Weights of a small transformer language model.
Size: width 128, 4.87M parameters.
Architecture: LayerNorm before each block, learned positions, biases, tied embeddings.
Training: a variant of Muon for these matrices, 254M tokens, 15516 steps.
Each number is 500 + 50 x the weight over its row's rms, rounded and kept within 0 to 999. Layers, rows and columns count from 0. Numbers have three digits each. The size before them is the row's rms in percent of the matrix's.

# layer 8 MLP down (transposed), 512x128, rms 0.0436, rows 447-472, columns 0-127
102:477503451455605476505588423462520542526580492513487424482475473475425516489463589420432499530472505500582497496469468484491594491524404444534522482482523512444494580509578524446546487560532477526504371520545578468528427512473542528466457481428457512477556524450539548503459470477455498445459570526554598541415569478468537433336551483469475533473506518397534561553626475501535462565523
100:465479460451448467419525473521421543478496571545509540453490516479494599587448587510503480450452477546557507530600534455559523514520373544433496540497516521576476515459534402543554444482593435532398561499475594424557463465566480563551573488528482477473540471481504449510462462442575502560575542438468525450576537442588503409533439472427504464467489568489490538603487525491464458500420
100:437518494484618495510488398505537458477580516510568534488509522613534533546469462527670481495515529556520437473414512452457532461455449495512502516530467551480458480470564390542534423444526501454507453396507449493494444484463501507453538519513495488449602549408604534437458493464572523536507465463581523499517447508550531536529367477490391503516600537462573469476479528528544438566532
101:420500499467577483537510502450500531493546479518442474443521385479600565553478481566448515616517546466491534482432448491465458436455498436508455419515532451438534431554526553504485544562507454496484572486561536492479622508443420496600407522522669465452594504455531448513548526491530456472491485477452595503571476559493520515447508494528530521455562436395469482537547486507513546448594
100:495511485457520469520540450507459545489529527528544533494590447526505522434603553517435464551382435547418572503503501587510532491588458454570450507525485460469552491560629446443440446458465470372469601506455570471509471550534446467462590499492476421574442443585478508546462546620462457498494592533481538488482513493487513474465586469423517548544473511514508523509483517411499457389499
089:461490528502475496487588527449346529451500480501557568506537472530529493551499424385436440503523489497534503506449548543526451486547465563535462525562519466523487621543549518419522484399442485520532427517566582439552434470493518392589540526383502540498496548464464474628489435514481444463462558525458485520484519578669542436507504466509561499489491469473550482443541520501447524500453
102:506528538479481593526513498495493394490449582525454486586500554475439433600507520475557512463474446450605612479395452526537463443543444590525508521534498456524489518478510417451451410420341450576446483513553556546496507499491528510539497524394473490493485516485454496509550487538513494502542563586457507426511521570443412463477550508436450501505547542507458449476530493565624554561455
101:476511455488568505474548461375485524522538501508500501519578543491545531560480529553554525507560502500492513447415535459460490492462565497516418535474480395505479569546535473560431464530539584537487549501445444485494375569330567518400453513507569521454519581535405494494425477426476547544569482505643521556562521520519526543427539439472423528439494527547447437495477498512497507520414
099:559474510505471479471514498437545422478487454458454533440441524523420518474524507425486442548524508456505606499486475467436481547558569436410553451432528516568448467497478527450457620478464517598404523480555524540426576541556480598439516466598548511571408497478485501431453618588464466519580478504434448469519454585505511482519440530430520462565440491569539519552575547558517465511467
099:528469447566528432467515471555444552534465569443569523505521620560504546541408503449411559461386535593565515489490546470574454449416532477520528485501541503500529489449569389581532479551576530456503531503426526522425486436499510558407485526462520444472544546519471386473531524515467476510471519514474473555557449480514472549473587511501536455538527394610421483512399493505488484469396
092:573524496448530436486535527444497468495549517498597535486542482480490486621479531525455487567499488484453527537512479509454459536470557473606359336370519587471527493460440559539529530533470508494477483436542542563527506556471442516506536510543468424553404513536463493567400485510449503556455579523404373422509558538505442593481465528483487550515548533527489497503448442532567503508543
098:500537515492446461528522473517482537521492453606567504475439502451490502514481487577542420621528631507513570446503437529431569457483451545403548506468566498486426482485452511477461444401441497457567477532455464471580505494567525531524465536504444401549453424496611500535491424557527582624474542415532496490446589492568499480530583503527432470551479476408488504442494466494452504569552
098:468512418486564491462549520454439410496466601459451470556448467457482542506464463500500341487506516515570535438522493511575456508540531481454652519423540501506461469530411454499573445527478473538512528473513464548468560486592443546478578447428554498432517409512608614495490460599426452510522506500482524451571498508508524492563465589454540447559479484533400462556519469539547512528487
102:505513494472528483576464439397466524473546471496477429422520516486449404424465572402514455579469548486601481543408410458458516466528400438471524523518479471577496571504487456510480469554465539503457623422552563505438523576486477546531480507472517500558505493514546424494498508585508491456520475475437528481619600569472622552546527445576554503500398444530520517501536488560531468525443
102:509539506455483505452508542532505494543491477488548519489516581421619526435472545486438571404451505524549519554496430479500483529530475482480524438452483471490391444445470454553536483583538493466344461409453553628488470467523403605446496429478467483453560528552559431533511534395559543459546524482486543597506514530476536506543467548502507639482427478476471473507489519569579500458536
098:464550617516639463442518470583475569584549487460453481391477495522504492476470429453463508457547433622497480516560432455509495535419535524511437476512450482484553486567486442522470378483569436525515533491455506504601509466516510527482562485494501584432504425527407474475418540516518508533503506494535418454503465517575520456484550487604534491540489426487445482518478513647563539581510
095:434429462553538437526419478527517510460380530434516565588562423453388439511532488507534495546494490559493503439569582480526611451481539548486551500569587409503568513461470486440496553421538453545491509506485417545535582470420514497549472457545375499493482492548491507375468558527476542604583446536476491535529539545486468498537534470494517559501449433515536481521521466388521452532475
097:433510546481488497454558472515443492592517471551519520484574590436581505476427465522493508458575516428502368461575497545553439431435444489473575589567479516421520567480550390459495552498512523431421536463512474479568522468533524415546464510504503511515523495477540429461562519563468481557500439541528495417426491552535458464391516474495613495600557508440469610457468526544516509430531
102:473502534570441458474473504587472574488504537515524598523486526478605476460452502400476495645522546506520510490491509578523495414496484466599484526581470445516468477509550364411442489570468435513384530511503462415517510447496450411471537567500563535490540480407428494467578546510502504467442541504576623524494526521463524510411508492466518509473483524529410559569545458529450557557499
121:427441419482537464457543466563445410497510419504430462575454484473432473553523510503474498417453442541583539514477494493393403584544470491411607536418440512480514544515603501520506404497457529453527472450464541543517591432541482552520475480416552465574495552528468464531512537511511535544474507486447521582607554448507574461552591504479526516497488497549551568427499520605475488557442
112:425473518572458519496529530469485475541461525554554556398484461532554504501490502569445448512507512508510497551484533531468477505487465449448532511532538477475456480458538614510478511442587474557649504594401396389496419437528539520465423445462450589529489526436527530532583498555395485544566464521506531545530462453469507564596497473392534487529529489584465467506502492468360531462442
100:492474486541521419395537473477536523515503538517548578497453483537472487533535575409502557526496400511483467513390497580537572513501542432570457494557493451507545591472556492552559423505442504544636450423533506576523624523485586461497436499502540565463509450512511477472491508469461508463393448393449529605376402467487481532487512533480535498515535453563530502430505488524461451557534
097:494490450423552502508543463579579576417523544542473485574518448535479477527489463480544497509554484414488418365484493449459462514528509501540517452517487490545502508593416438473492489523461605565513482386592489368506436458514448428616457604415496427443497524523477570561570490577549366515497526513546534495483541571518531569473480408540460510470531502490535476506505526474507483508486
094:514483435506470455462443531560434592589507497525493532406525540504362577462502479527442529563529556572492422462516502473455547518492481435422558460431459512515466435485489556490600515592525499517466489433532423520506585499544526481493589521530547434577542538417520526483531509564462596450568526430462490385481484472484531374475550517512511454497552410553569488548475511455559447479422
100:623507545456451469503421529514524504527594514478502568437542482474598517495534540475561445408416524441513514544536535479489459499555538449497440526547441458518454494515533470447497479524530498435401500544365560432560537472604548459445317526442473472582468507450492527546577462527554541527485551527455446438459501423518562409507500421467503479542454588523468521505547531564504505501492
099:476524438617504517439478428429477453537574554463519466574442542518571471505593442503562484484475580543472505435575497464535481636492522522539577533470436542477549468549499538471524459466514516529484503573520524494487428482459439574442512520506382380420399512621497396397532416509497531493498457495524427488486528538531554459485511510514483539487501566532432546538425555517525538422522
# layer 8 MLP up, 512x128, rms 0.188, rows 448-472, columns 0-127
098:526454518578501380497434541558612536481497530490534530496519474549434554553587495506525462452510399531550463547609502476556399418461512509507522484459489508527408486422505499549550551582504382503626451469423458501461486513488486555497567474519545516503524505462440488501503447526569533484565656415482478434482438480500556555543504482460498539491404491426563468501556481583490488534451
106:414357515460468468439514501493434556533570551447560572530548546515551530463460490504381533502504532481521638619655466498495440461407557546509474536572496560464413482568459520385503486557485502531442506596448567472492437475545477551496579519552465569494503502474553468493481561485518501492531527537456537524525378435528495500445480468539530507476480465511531477429469533510521494556534
095:530505465483446580476508503437548466549445451496631532481576565519509551483429451483570444547512560543501440521487483499498485545416446519474533516540564464518487468512488557455418547517563527498427577451521356562481545529405469475555389533460541480443583628461496456584548512451539477553526498479451495519550527448504551509504475473476543546497588473514481449529384456548491448404598
097:499486404523461505496573505511521455463453461585484432531525545474536463483383467524436536538559552438524457455444482509499513498408531437526501474554541565569498562492391549500542482586551559387498472504548490478452474497434515422572546449514549533531492444436583410502555431488502514519478506484494513547455444515374492474565484373591567460557521530567605517458521550567487542566452
094:500532502489540530533481402478499439479486515518572531514423524507470457503574463522494527525490532552475520434501602556498496534484527554461540533544466416490397536512594462404531477451505361471426525582491557470499484473440528535499440457503467435470603499417476479565649600447445458489514557447531562457465488474448566533530568505412563430476447511529521548512560531563557490524379
111:515515520523456598535470499398477427517435526503606473503478510490518443496552562469475436399560429424559447477465439563593433515576506520473488593498488484525490467512575494480481513399520471414430470517498531538447503510465484515511519563472386426471517456463461549537622513572488492496566607450509488577494496538508523495545478508382568446444491602542479541425562562499568447530466
102:524556551445458523518602472450549493378510546555540495450509459521501535517549541436516514570457465553443550471493495510534548465489459478509407507426558512398511486582487480487476538477587444452405457438429484574600533544556483512426560430461572454510412445475543441557631525535409497504547488418521423526499492428575489476507515465558502514487468530616434483516409556534505495532501
096:555509510559503447404502491496581497609511458529562464518445481468556504551491580543393539478548514509604490529507448499576505569473392435512433551445543547503530453479432580507518504542494536479543458453582483478485437459477497613468568450454514450506593446559519509512493489510487567552509453482449500496560431606554484559516474390423548548502465450520552474415471428513398537544585
101:398448419560440441526428517477460534544559557433507503461494576542488429629543412539505493601518436492430534580548604509514515415520484500535427452495510543484532542452524488454553483493460530522507545506452482553497465418452474478466524498536515516513403499529449451533471591590458589495592521536424533565425513460389530528402497524394575486443555498469511515476494560453526504519518
100:521506468580470507439485622524489497438489558383508512509500485436505552522478595450422525427482504503548545453470564561501544507596435516584497483464428465488432579497416470509454486604456449449494436563592544512429560496472543543519512502490455526533560518445497558517530501482580484512519448541511461505398518633563489591489485454401500540452490438502506507495560576536525374504555
101:537458429490427477444497423504506552494682453481519499493538527506537530392535511587467521437570543569538473501497593470453475551503472491509552509476515539503513521501519482459514443520517455553509498454599509379442431478531494391564467499485473495550457441460402459574478531462484586416502457535590552581528409504507531531421450522452524471493480572554576502446547579431513503566447
113:390553518550541460496600516505485471453545524530492434522511526532576577451575641406450536531584459527538439442497600469438463507460533434492505446502481575512434431542506483455550419530516474504534442385530427550497558483434483500592541500558513465496485526498520528484502486539543477465559476579561535550465374531464505526409473536525557421482491575537452488389503581462519495489470
104:582482439511497503520641544523540500521540506567580497497509497479515571419499431485549542495445475530432532543515517574557405512540451516548483454446500594564483380446444558522428481455524508462455520485366434432584559483494497584442469532448424416525435430512531549515468621480423492490454490546491520491507496511464503559570430457473462485486436575508550480485442583562547468547524
098:507516554538415553513554536561421522557441565528531439548533409443574471442550438517501478602480440495548501566463443519515522488630570531519498594559531515514574407527475453537493485426523467486450489506414352550488569431469532565374539455452460590515451519494527493438545487433487491466430577490521518517431449531455504477498504501550488550531474478578506439447547538502518527529424
099:526379506490537558477543471399529516512455543496524417554571430490522596468463494561462548452605493484495416571493496595526444534550405463470492541458418466451463467589464493535503443491513552503501456565486418349533561466484562510414513538521450539421452491507472453577451466479522529545560444462524484523519497481448534439393494482563547567527492518484492509485562531585625524510497
098:457506526588487493534525552568531601484524416421557455490487588546535412529543547471521486569472493455541423498385501507586564557450433499465445487505488457463511456547428512512392502470575539385556525531547436455524469547519471472450540498501465494486459504465537470565447472543549545446463437492530510479476448481662583493446504507545545405466585494451460550491606472515528466414528
097:504450486585481385434452499403635533554550520425488468542542519461494592439497533539490500515474516553463507500598507501557512540470481523464475534444440419460572491490517489421539512377509507483547396516510546520488475523464495505506535478514443579533515370531475514526497607552448540469493445467558553522530550435461494473529510507443436503453432529674561451570517411490483528541517
092:537476613405464560467547527617513503496437482500442589445516538522500439573474527574580411512473464477551467489378547493523577486491509478494414486518546484484514512501585445457433530560525475391520450590503531618438511555571484507459510485501507511440463433392530511513533572360502476504491472532493551424514474473512454536515578483449503485587535580534415524478475448531473486525461
115:508402411505516522502425563443425601530488505478562469483391511455475580576504554475470508472532585487524568504443471495512480462521494532466541507457526432493512493419521453460529454545482552406512494455536495461521470518561433496495520539536441426500564523495433438449528474468546512409616514457634453481414598563563522487501422494479517468456497572446501455468425613593549505577467
104:484512454486480480454516495499545513431495529508588489488471452458442582482513404473459464549549482501558455431406482489628441531483468526538522481421443555458451539535414441449546400564494466427546531440485471430516560504482451452598524504529502600545583434534487478593583546474489484547561474512412462448402619519528486565403498423479509509513549501508496484476416473539513545595485
107:471499545517513494564507615474484500535550521406605558532439546530452500609507450547447539542512461565463538534548507444488464566529474509551495483431427479496490378514470520498431456475547529405438531486505574464541532455423457471570501372534522425511490465460507456538500489400469468527512644469524513509547589579594554458548514490502529526452479571532481442477479527428533410415503
101:530440557483504449500576527481449525529506598519559579542485529507480555467471556577508511509475437452517474574510590460489542517425492602569430481484487491477506593438467529523475534484498500518495587656468568469558513481439565524464530461558454518410560496528530584509535541506418411513453524406414490556486416414388534478474533480486540470484441519498527493528405461418469557528594
102:500553442468545555602530554451418487487464525525536480553412500570502511498530415547516488403458563427560523427512530400479559473565582446494536582496523472528496559536461514540579409461492444496521493482517593414391435467477458512477526542410457543546457432504488495531510467425469492424455559532599454519493520515525567620531549423450404441553453559506483506536499501548517487527430
101:471534430449584423488489577512480465458376490535503436585530517480504489495393515439414518499611471490525488490497466507555545479447436477545413533567518583496487576495489526542475564595467485501396479427522592496568473501523491454565525382505471543444544531481524425458472481523466465603452460554474443562582516527561458531434475509532551522486613452570517484427413507549529522481473
102:579599451449543543532442515470514479464466515499569487398532477571536457486586495518520439411466457511514536524514576479514507468565544483551573561558543470458500487526524487538487417467522446531603490483510431464445509544538426480475432426496478447546512591477503439444442550457479521507538470550543665468475450474442400504474541552478575536556500491574464499450555418386550452399453